Part of a small language model's weights.
Size: width 192, 12 heads of 32.
Architecture: RMSNorm before each block, rotary positions, no biases in attention or MLP, untied embeddings, normalized queries and keys, some layers without attention, shifted keys, value embeddings, a smear gate, an embedding shortcut, learned residual scales, norms scaled by depth, capped logits.
Training: a variant of Adam for these matrices, 170M tokens, 5179 steps.
Each number is 500 + 25 x the weight over its row's rms, rounded and kept within 0 to 999. Layers, rows and columns count from 0. Numbers have three digits each. The size before them is the row's rms in percent of the matrix's.

# down: layer 5 MLP down (transposed), 768x192, rms 0.119, rows 236-282, columns 64-127
# up: layer 5 MLP up, 768x192, rms 0.13, rows 237-282, columns 64-127
down236 103:460510518465507555534523466480485502453511503478523514524469485458528479522475496541550519480482491467515445488458524442521508554553539498490494504470510452500479501516552501511500506516497492
up237 099:500508481516466504521461468539449533529488491507499523548485499482525522475547428499479508523482513531490536486469463489562469521516515502512518495500508545540535513517527506447491532505516507
down237 096:467539459507530505482457488502495517478508482507497451519505494502508534467507520490542503487484491482509484460523526494469484527508531493526506534490502528542459545492487504522485489478512487
up238 099:504484454534500500516492509514482519504465514460529514506479498512504486481485461466497489482487476540485468486509460505499468508523485541454492496495496475501500512514434532475469499473500510
down238 098:518471510499517512510490547481530463478470521465499492499497472520521476539541524495483513505501523461467539497484506458489510487467471526480472495494510471478475502522516502505468521431499500
up239 090:493564536475504522495488481520459463519488507529502525478518525527518505471506487505504503557456531503478527512536535491511472513489491504484487494503481515535493522520478502494536506525535516
down239 088:468537549490470524480509488525520535462519540501501500488486510477500556499515481467524486512486482513531498520527500529456498516488500529564474487489528507539483504535509530489488487497480508
up240 102:506481489539453489473493521474534492529471586482513508489475487529514480525494449501487462511511459500485494492509495517500519509495491523438532500491502479511535492544502479490490535483508524
down240 099:477490477510460504524490481479445442513497486506559503525458502503544509512539485479488496540477520524477487492507422481483491494492487531427508485505510490481487516518492511546507509488475487
up241 088:555536516516479535495468484495505517524500531499520455471504561526508469463478492513492500539506466516490495510524559489474518549469524488503523520493466482520487538509484498450487477502525519
down241 087:483473505488464460499500497447536458473498522466514500474500489538477455522522529482491511514451547510524442462481495491517488465446471468539518472506549498460494540475518477503528504517506447
up242 096:511490491462504527486523480499462494525503500547506496501483542484522489508499511525455491485520497488497476522512518515530500515441490484498520463519466469463500463472497515500474497484547505
down242 099:519488495469494563480527512474505499521542482478523538455482509444514523514485485529513483525452457478488534484462472498539488524517524529554508501479478481481480514544480535484479486507514513
up243 095:523514459485487498534504479538468500483510548474498513466533494459530480512484467568472504520444522482513505498539521425472462466483483494505495477474505499522486498489488530473466467519510480
down243 095:531506492468521498568499487452527485445486475455501468461493498481486498457486490533470522485510507457502529488486506499500465495469486488510516529498497489452507496506496497481504497471506498
up244 106:496537486468539521501472467491485518494482467500490469515488508505533489512489446519505492491471496464487484486503497467477488495521477515516582444482504508524509557509512488461533482452485532
down244 106:509501473459488484477419482519497512493493483529575446489509496528521510508480543519463521490496515489485492483483538515488526551506512520496471523486469513499445482491499530487467492527484508
up245 113:499457476479516502501434495519539506544475507485500447521459484490538521469529467522509467519478497452510481521503489526504474510449453494490513494497526514529514488489508495472467543504515499
down245 110:460494475525459528520501538492527502478534545511488450508507490545477532489473490531539527521526468502521504524545429542494500528480499518471491492493483499535461512481507497510495468534506499
up246 102:499513547499483537478513532567548495516511499484477500494474496535505490486459462511491496509469507513506486483525528501533497520482502464526523471468453495549491496487491525520525497493560475
down246 102:523514457485509526540505516511485486548483505496504557526516534502488583531484534438483501475458452464534548531471526480491473513461451496522494469489524510501483480493470461548511538499487490
up247 102:562492466473500439535482463502474475475482508474521431499495492548469508546514494515486494479529481454480521517481484496550510496509477476508533464547455474541497515497485472498459475483511528
down247 103:503466522503476526484504474466499503519512503532488526487520477535516502497496444461487509496492477510504522517532527483517494471492487511468471479536465552495510507499501484489494501513510486
up248 110:509524506479474468550497488506418501468518549502506506492521551502532506505458466533493491527490524490474529526497511508472460481511537490481492497492489484512519516467492498514480505513497508
down248 108:469502487511518513474482483498504513500546509483530489492541548485512521501513509534506522498507513490527509501473512521516543500499483512461500533487549516512492510478505495486465464527465481
up249 101:501519500446462507494480483484502487495443518515538477466482489505490488527517509506516488522502507514474504469523481502501517497483518479532514476506487501479509515473456479515508517487449558
down249 101:548481501520456540524512493511517539483473482491474526483481510505490486498479535506477487529471454492513487556521510527475505558473498453517495486459529555496516486511488514520477478508538560
up250 091:494507516450492510508459475503462474479473464514500510489484518514512470455454471520499458544449448473539510485487553499515451494542519511479530497473473556527485519502470473478471482528506492
down250 087:466512495510523513453516518462529498462496513492461504502498494500482482484526543494486493475526534525523523490492515512507533458496506534479517471522546502539488490470499489498478471497491515
up251 108:490544451475479518532484488478511481456515486528563511507513517547513497527477485523498495521542500473494489559525475494492473521519520497465492482512523494500549510514449493534521530525506509
down251 109:484504528507542509519526484504520484503518481476520536539484537451478499509500487516499516529504452524540490499472515483492523488502504526527508504488493508534535510461496468530488515509471499
up252 101:494511520467519500521500506517526530528466550450545530494506527509515484486500499497496479489503467481490515505556520480480509481508487538490537477495514521558508540474438484509467483503539589
down252 097:495516494506492513523465540518503477565528466494488492524507530537476480466530508487484495505527467514472521505549501477494482500502468465523458491497525477499464473530441541494466477478520506
up253 104:488499481462476513526517496503480522494506535495502506498490502525496500442524516501509494483496521528478443530497526495475474506496501495511499515462492493531457450493492498476462474516496489
down253 107:470524486492486525479517491471477465480472486517489476567514522486490535471484484482504505503457554504524511520452514529538502512492464526534560510464507499485505457504519447475495541475440476
up254 100:525501497478476471517472536532518486494467509545523527499470526490474453514516471517503491514424479515492510515467482478464447522494510485499494523482479486503510504491509497466494468484489494
down254 103:485509475506506509486511529474526486485492478497487519540523469484525499525481497472515472473515507519475496501501487503484495515488467488495481484514465469491468468510509478501528497527465502
up255 100:578499458502464499561487485499545482488436537521490478542480509507484498497506510478476481525505491498488527493485517472487457482538522445491529498508528538485504560499524548471500529499486511
down255 101:470503497530509482487516556484532554483474486499487528537524497497512523535470491567522499516548537528498512481499493521505484490428501496523550489512519499519489507474514465444495522505490492
up256 102:537492485440479492487451517516504502505505481500486492485506544479492481545489464451505492483475501508484533480506503553459475496553509523490499505486466475538506535492486511495466464499487466
down256 104:512539522548496467555526480505486514476525494495485503508520505417463464529478486508474493480461513491506537525490536501518523493478459496529485463468472504492462468508497456460501510476507502
up257 036:500544473509479513518514505471488493500491523543519485476490495510505495496447470493489505501475490484500480554521499494513466530511488469490559458498480479499562515466507536491469500475528502
down257 027:489510572509481506540477502463508540464500493484496526516486507509465484467474443491515539488449534525479505499485516520448537498496457490534474478513494528453473500496500473526493496499521477
up258 096:488537491485541497543505490479460522509488517511534546501495514541523504476514452477502483481466492509555509531499518492551503496505514505500537530483513483503508531508516492490461497474512474
down258 096:493529524528479487523478492478547488522498508487516517518503501482529565495444491522531478467519481491489458508493494548487515496482558498525515516531496495486558508500479484488492513527491502
up259 098:537502463489471493526451499493482451538510461506492517493508517491489494520503507507465464491470525476459487522448483492478477523498483473437495481483484476511573538496502501525464530521505490
down259 090:518491485528476512521513466488497481521504473464468522490523506548498469488485508521452484475518564492544488473538465513482532532521498486514486458477497483532506469459507476467508530559479475
up260 094:524501511449488528494459512502477458507487506508487503493470528514491489509475464569527487534475544517493452513466493466522510510475503451508535533484520450508512499472478496508462520512507519
down260 092:472534517530500545504537471514507525515520495492532528501479453487508508510476512498545501495513529559476509545504457503498531510516442512506523486439486500499487495529505515510512482446545509
up261 095:503528504495490551533516498494520491511527517544467508426478536509484522458531499509508530478472510501498469503509498494524538508497507511510486477442484500532507516521488528491474476522520517
down261 095:476521457534538466494515510545527466516504478508496536541467525526445507487465451478509500478510475529496504481490492486474522506508527525513491517515536482537517485546475519495488476500496475
up262 126:455520445483481481524536508482451513488524507537529496459426487524491499514498450485451508524502477485517506526556511497477521528510502509480539466486460509489519481504481533477493497517522515
down262 120:501508481524523515502531531533482516462472502529485542476463501519463505490468518478495536536496530486486451523482512557504533496501546469509509511526459505473501487513465494534488467499468469
up263 099:527486496505481499510501487508511540502451516515515487515513508549507512467499515519471509512505530471462509510578486510465517477500524501478563516504454527511541509459511517530423496539525522
down263 097:482483529497522533518494473511505471501544496434519514517465491525443510503506480491502498512512494503509511450514526468506493502527515490512523532492559459478515499500505455469502546514524486
up264 100:491490491483490513513476492512443502518452482533500516476506549503517508483516474496501505523458484475479487463489519512480464491527509479534470493497514538550509530527517459452486498527517481
down264 098:527476484498511482491512510503518511461526485462499504470501493483516511487526516479479503494490508514486492498491523509469487551486506517540479472519497505558488532508514482513509521497516511
up265 098:457480472525543530540539504525523446468496531515464504476490475515474488486489445449504498511481459528487474530487508491514427488508489483491543449494504512521507526485517499525490499501497514
down265 103:492523528544506486512468490516477481495487537521523505469583476515471515480500471469559479471513489544513504501514483526456515478487489500511522487539486520488495518537488489487486416491506549
up266 102:508480519471501484536501485490490489528461458527512521502487519488483500513500435513517497474514448535537506505544506536507514512540506526490509479477489520535547532531522500472496505486519512
down266 099:500519514516524449488488520520486502509456511526494472563517502499475551499510514520541528498520487462525471499498503560451473498500522506536491452527510511432447506520488528497495490522487500
up267 104:504529545542499437520525497504478524481492487551515486507485495488498498482522450496528508501451505539478478518483503472461507515474501522512512468515480457539534470520484515476480475496521521
down267 106:475497503479525475511500527494492483479510501514530492526498474467508501499498470499507554539476477468509535537527489486480490505479522495511497428484497487469511513512524426488536511510475510
up268 108:534531490489518523507501500523501481514529486519477525538490520505494488501467468481500501473525488462475500523534556445496522535522495513488523498494482519514482522490529501509505498454489464
down268 107:503512488518443509502511516524539496483478499516496510520481527495527528458547512473487451476522561511524455486502529464505513480500484494490513448517481475467540507479512500489516469453459486
up269 102:499499479491509505537526479471516501491493525502557519490468491492513482465519508521498518505443493472491542503518546486521479501508547514463519500474512527504541546459519496466515546500469505
down269 102:473527521495530456489493490484485462552492512479478501486499501516505471500535478543538496510488485536491463481489490520474461490488459528530512460498490478479514485533493531520542441542510491
up270 099:508493454463549485532498515490488558493507510509534470497490507468540520496510483559515511485513499470475513548492490504549490489555488496524474509443510507522490535533513533489488448515516541
down270 098:545481570539512454500481526541497473521492495524498526453488489540486486473515508461508578537493511535471553509525551530497517511484495524459472481500471513495507506499532482502565502520477487
up271 092:503475523513487467491503497523475504502480530505532520490509536463498473489483481520497497518464480526479534512489486492498524491538508482476496537519521445477503478493521493474486550487536524
down271 092:524546461481493490516489521478496497505477497471468498495447450536520500500471510519484439507525498484507457484472510454534509499517495534517472531498526529544530486463491455470495511486485502
up272 103:525478515502479454501531473520480506511503509493526486468500542535511517499500503495517523428493456530476515514480545486508486489515556460516503514509489498522528550498499473489499488513502507
down272 101:516487479525480501489503485531470454536507478497528498494529462498525455501537499476494443497478516490502479497500537463491526448497500476477472513482516501486497439536470487489464494516491489
up273 103:544534495454496498510493472489430449481513507485503487480477517487490483498474460492475500522473467507460531554498496487477500519501535490557496541484501439529491530479508498471459502516511484
down273 102:500490492512507485479511484506507497513516497515459497518527500457479486535528467533456501478521512539482507507478507464534471535496433470474456463497473487519467516511498530488515498478479522
up274 095:495488483499482483481477523543478544483466522493496521509491474497456507513479520485482488498496516523498523583532514503513444522531498526492533495531494534491509475498450470487486501440490522
down274 094:514482486473546490487521538480527501497518503467463500504536509488504527477486486519521477467527452477519492509496481511488480500546525458564472492492463529453480514528482510529527513503426527
up275 103:538543489498469441505483483490526515476464509502559489507473551545498504464504494490471486515472510520579541483503513540522486504492531451491492509467481460533494495467495478463497507523497476
down275 104:534471513506530499493534478525497505511518485482484513524531533499511500504526463491492491483521511526479526462494477490472485486511486521509498492523514505519495526501497501503513519487515506
up276 096:488504481487480469506506468505509505505478491497486519496488569464495510505465519575493485479537474476499508476486552510495495530521486462491517441522469518499467511535486532495524525541487511
down276 095:503513490488495468529490481460497478539520518518516482497478502515501478535535465523534490529444512459502533465489491495495449521499517500504469491474501450478472527520476496505506499516479482
up277 095:516526487452510451482489477500434459515536489467549513506478575511489506472505491476501484526514505506499489522509505464520487488460478527479518516487489504500512528496501502526539500479533514
down277 097:489538472510487487471511473493488476524537485480533500466513503496492551498533539481486484493507510506507532496500519507507495531470528510464483519528499498473522549500450512500500487453498512
up278 104:520512439515494553531504481461524453494515512461496524486465488517516521550529513536498500474510513479477521496567543497481466526525476470460531430508523469526544525473531477508481551493556521
down278 103:499523501548509483477496522527512466522508472487508495505484502515476497497515500494511494524522488520462490489487490521460499500492466498492505473516533483503515447515514484537529540494499485
up279 100:520524517472464515480468493458447520509470535488527507489436502477520513495520478552495507504441524504484529494541535468501484447526512480531468481472469474514489510523517487477493496520485496
down279 101:489524504510512449458488529500511496490498514520521532526501521514493510530555513501516506479513534512535538512499528513485516516532499491466485497545514484457486508526515445533469542497454491
up280 097:529542486481476500493511481458493487583504500483471486477456526568516497508509524528492515498541498523534506478550459454469483500507538513515539454532470496467489473468466525521507445517505556
down280 096:476510493480501500485506502526513532506432540504504533474519495493513472517489469538474479493486512463496454513455500519472471486476474521503485515516493444481475528524532498503517512533538457
up281 103:491483518504508538553503497520502506517469519488522557479512516537540495511490491490479520506464470519518469545523496526507477490518514531485504471482502489521485475514504500488470491466492505
down281 096:528512504500482510472466475483485476492535499533546525437563502530488496506486520480484505495541470502520524468504526506536465468536521476458509495501509525505460495491473534518479533507480480
up282 099:498536470536455509497526525499454497538469550512522522550485546547483504517459510526535502521469451534528529523495516510522501504482518520469517491511495457514503479507430497505517462462545470
down282 098:492526497509529508470507459494470486533498509510498520523547508515492486466500483496504513527537506545520521471474453508489512472470493497506536506498516505529501499517508493477536523553473469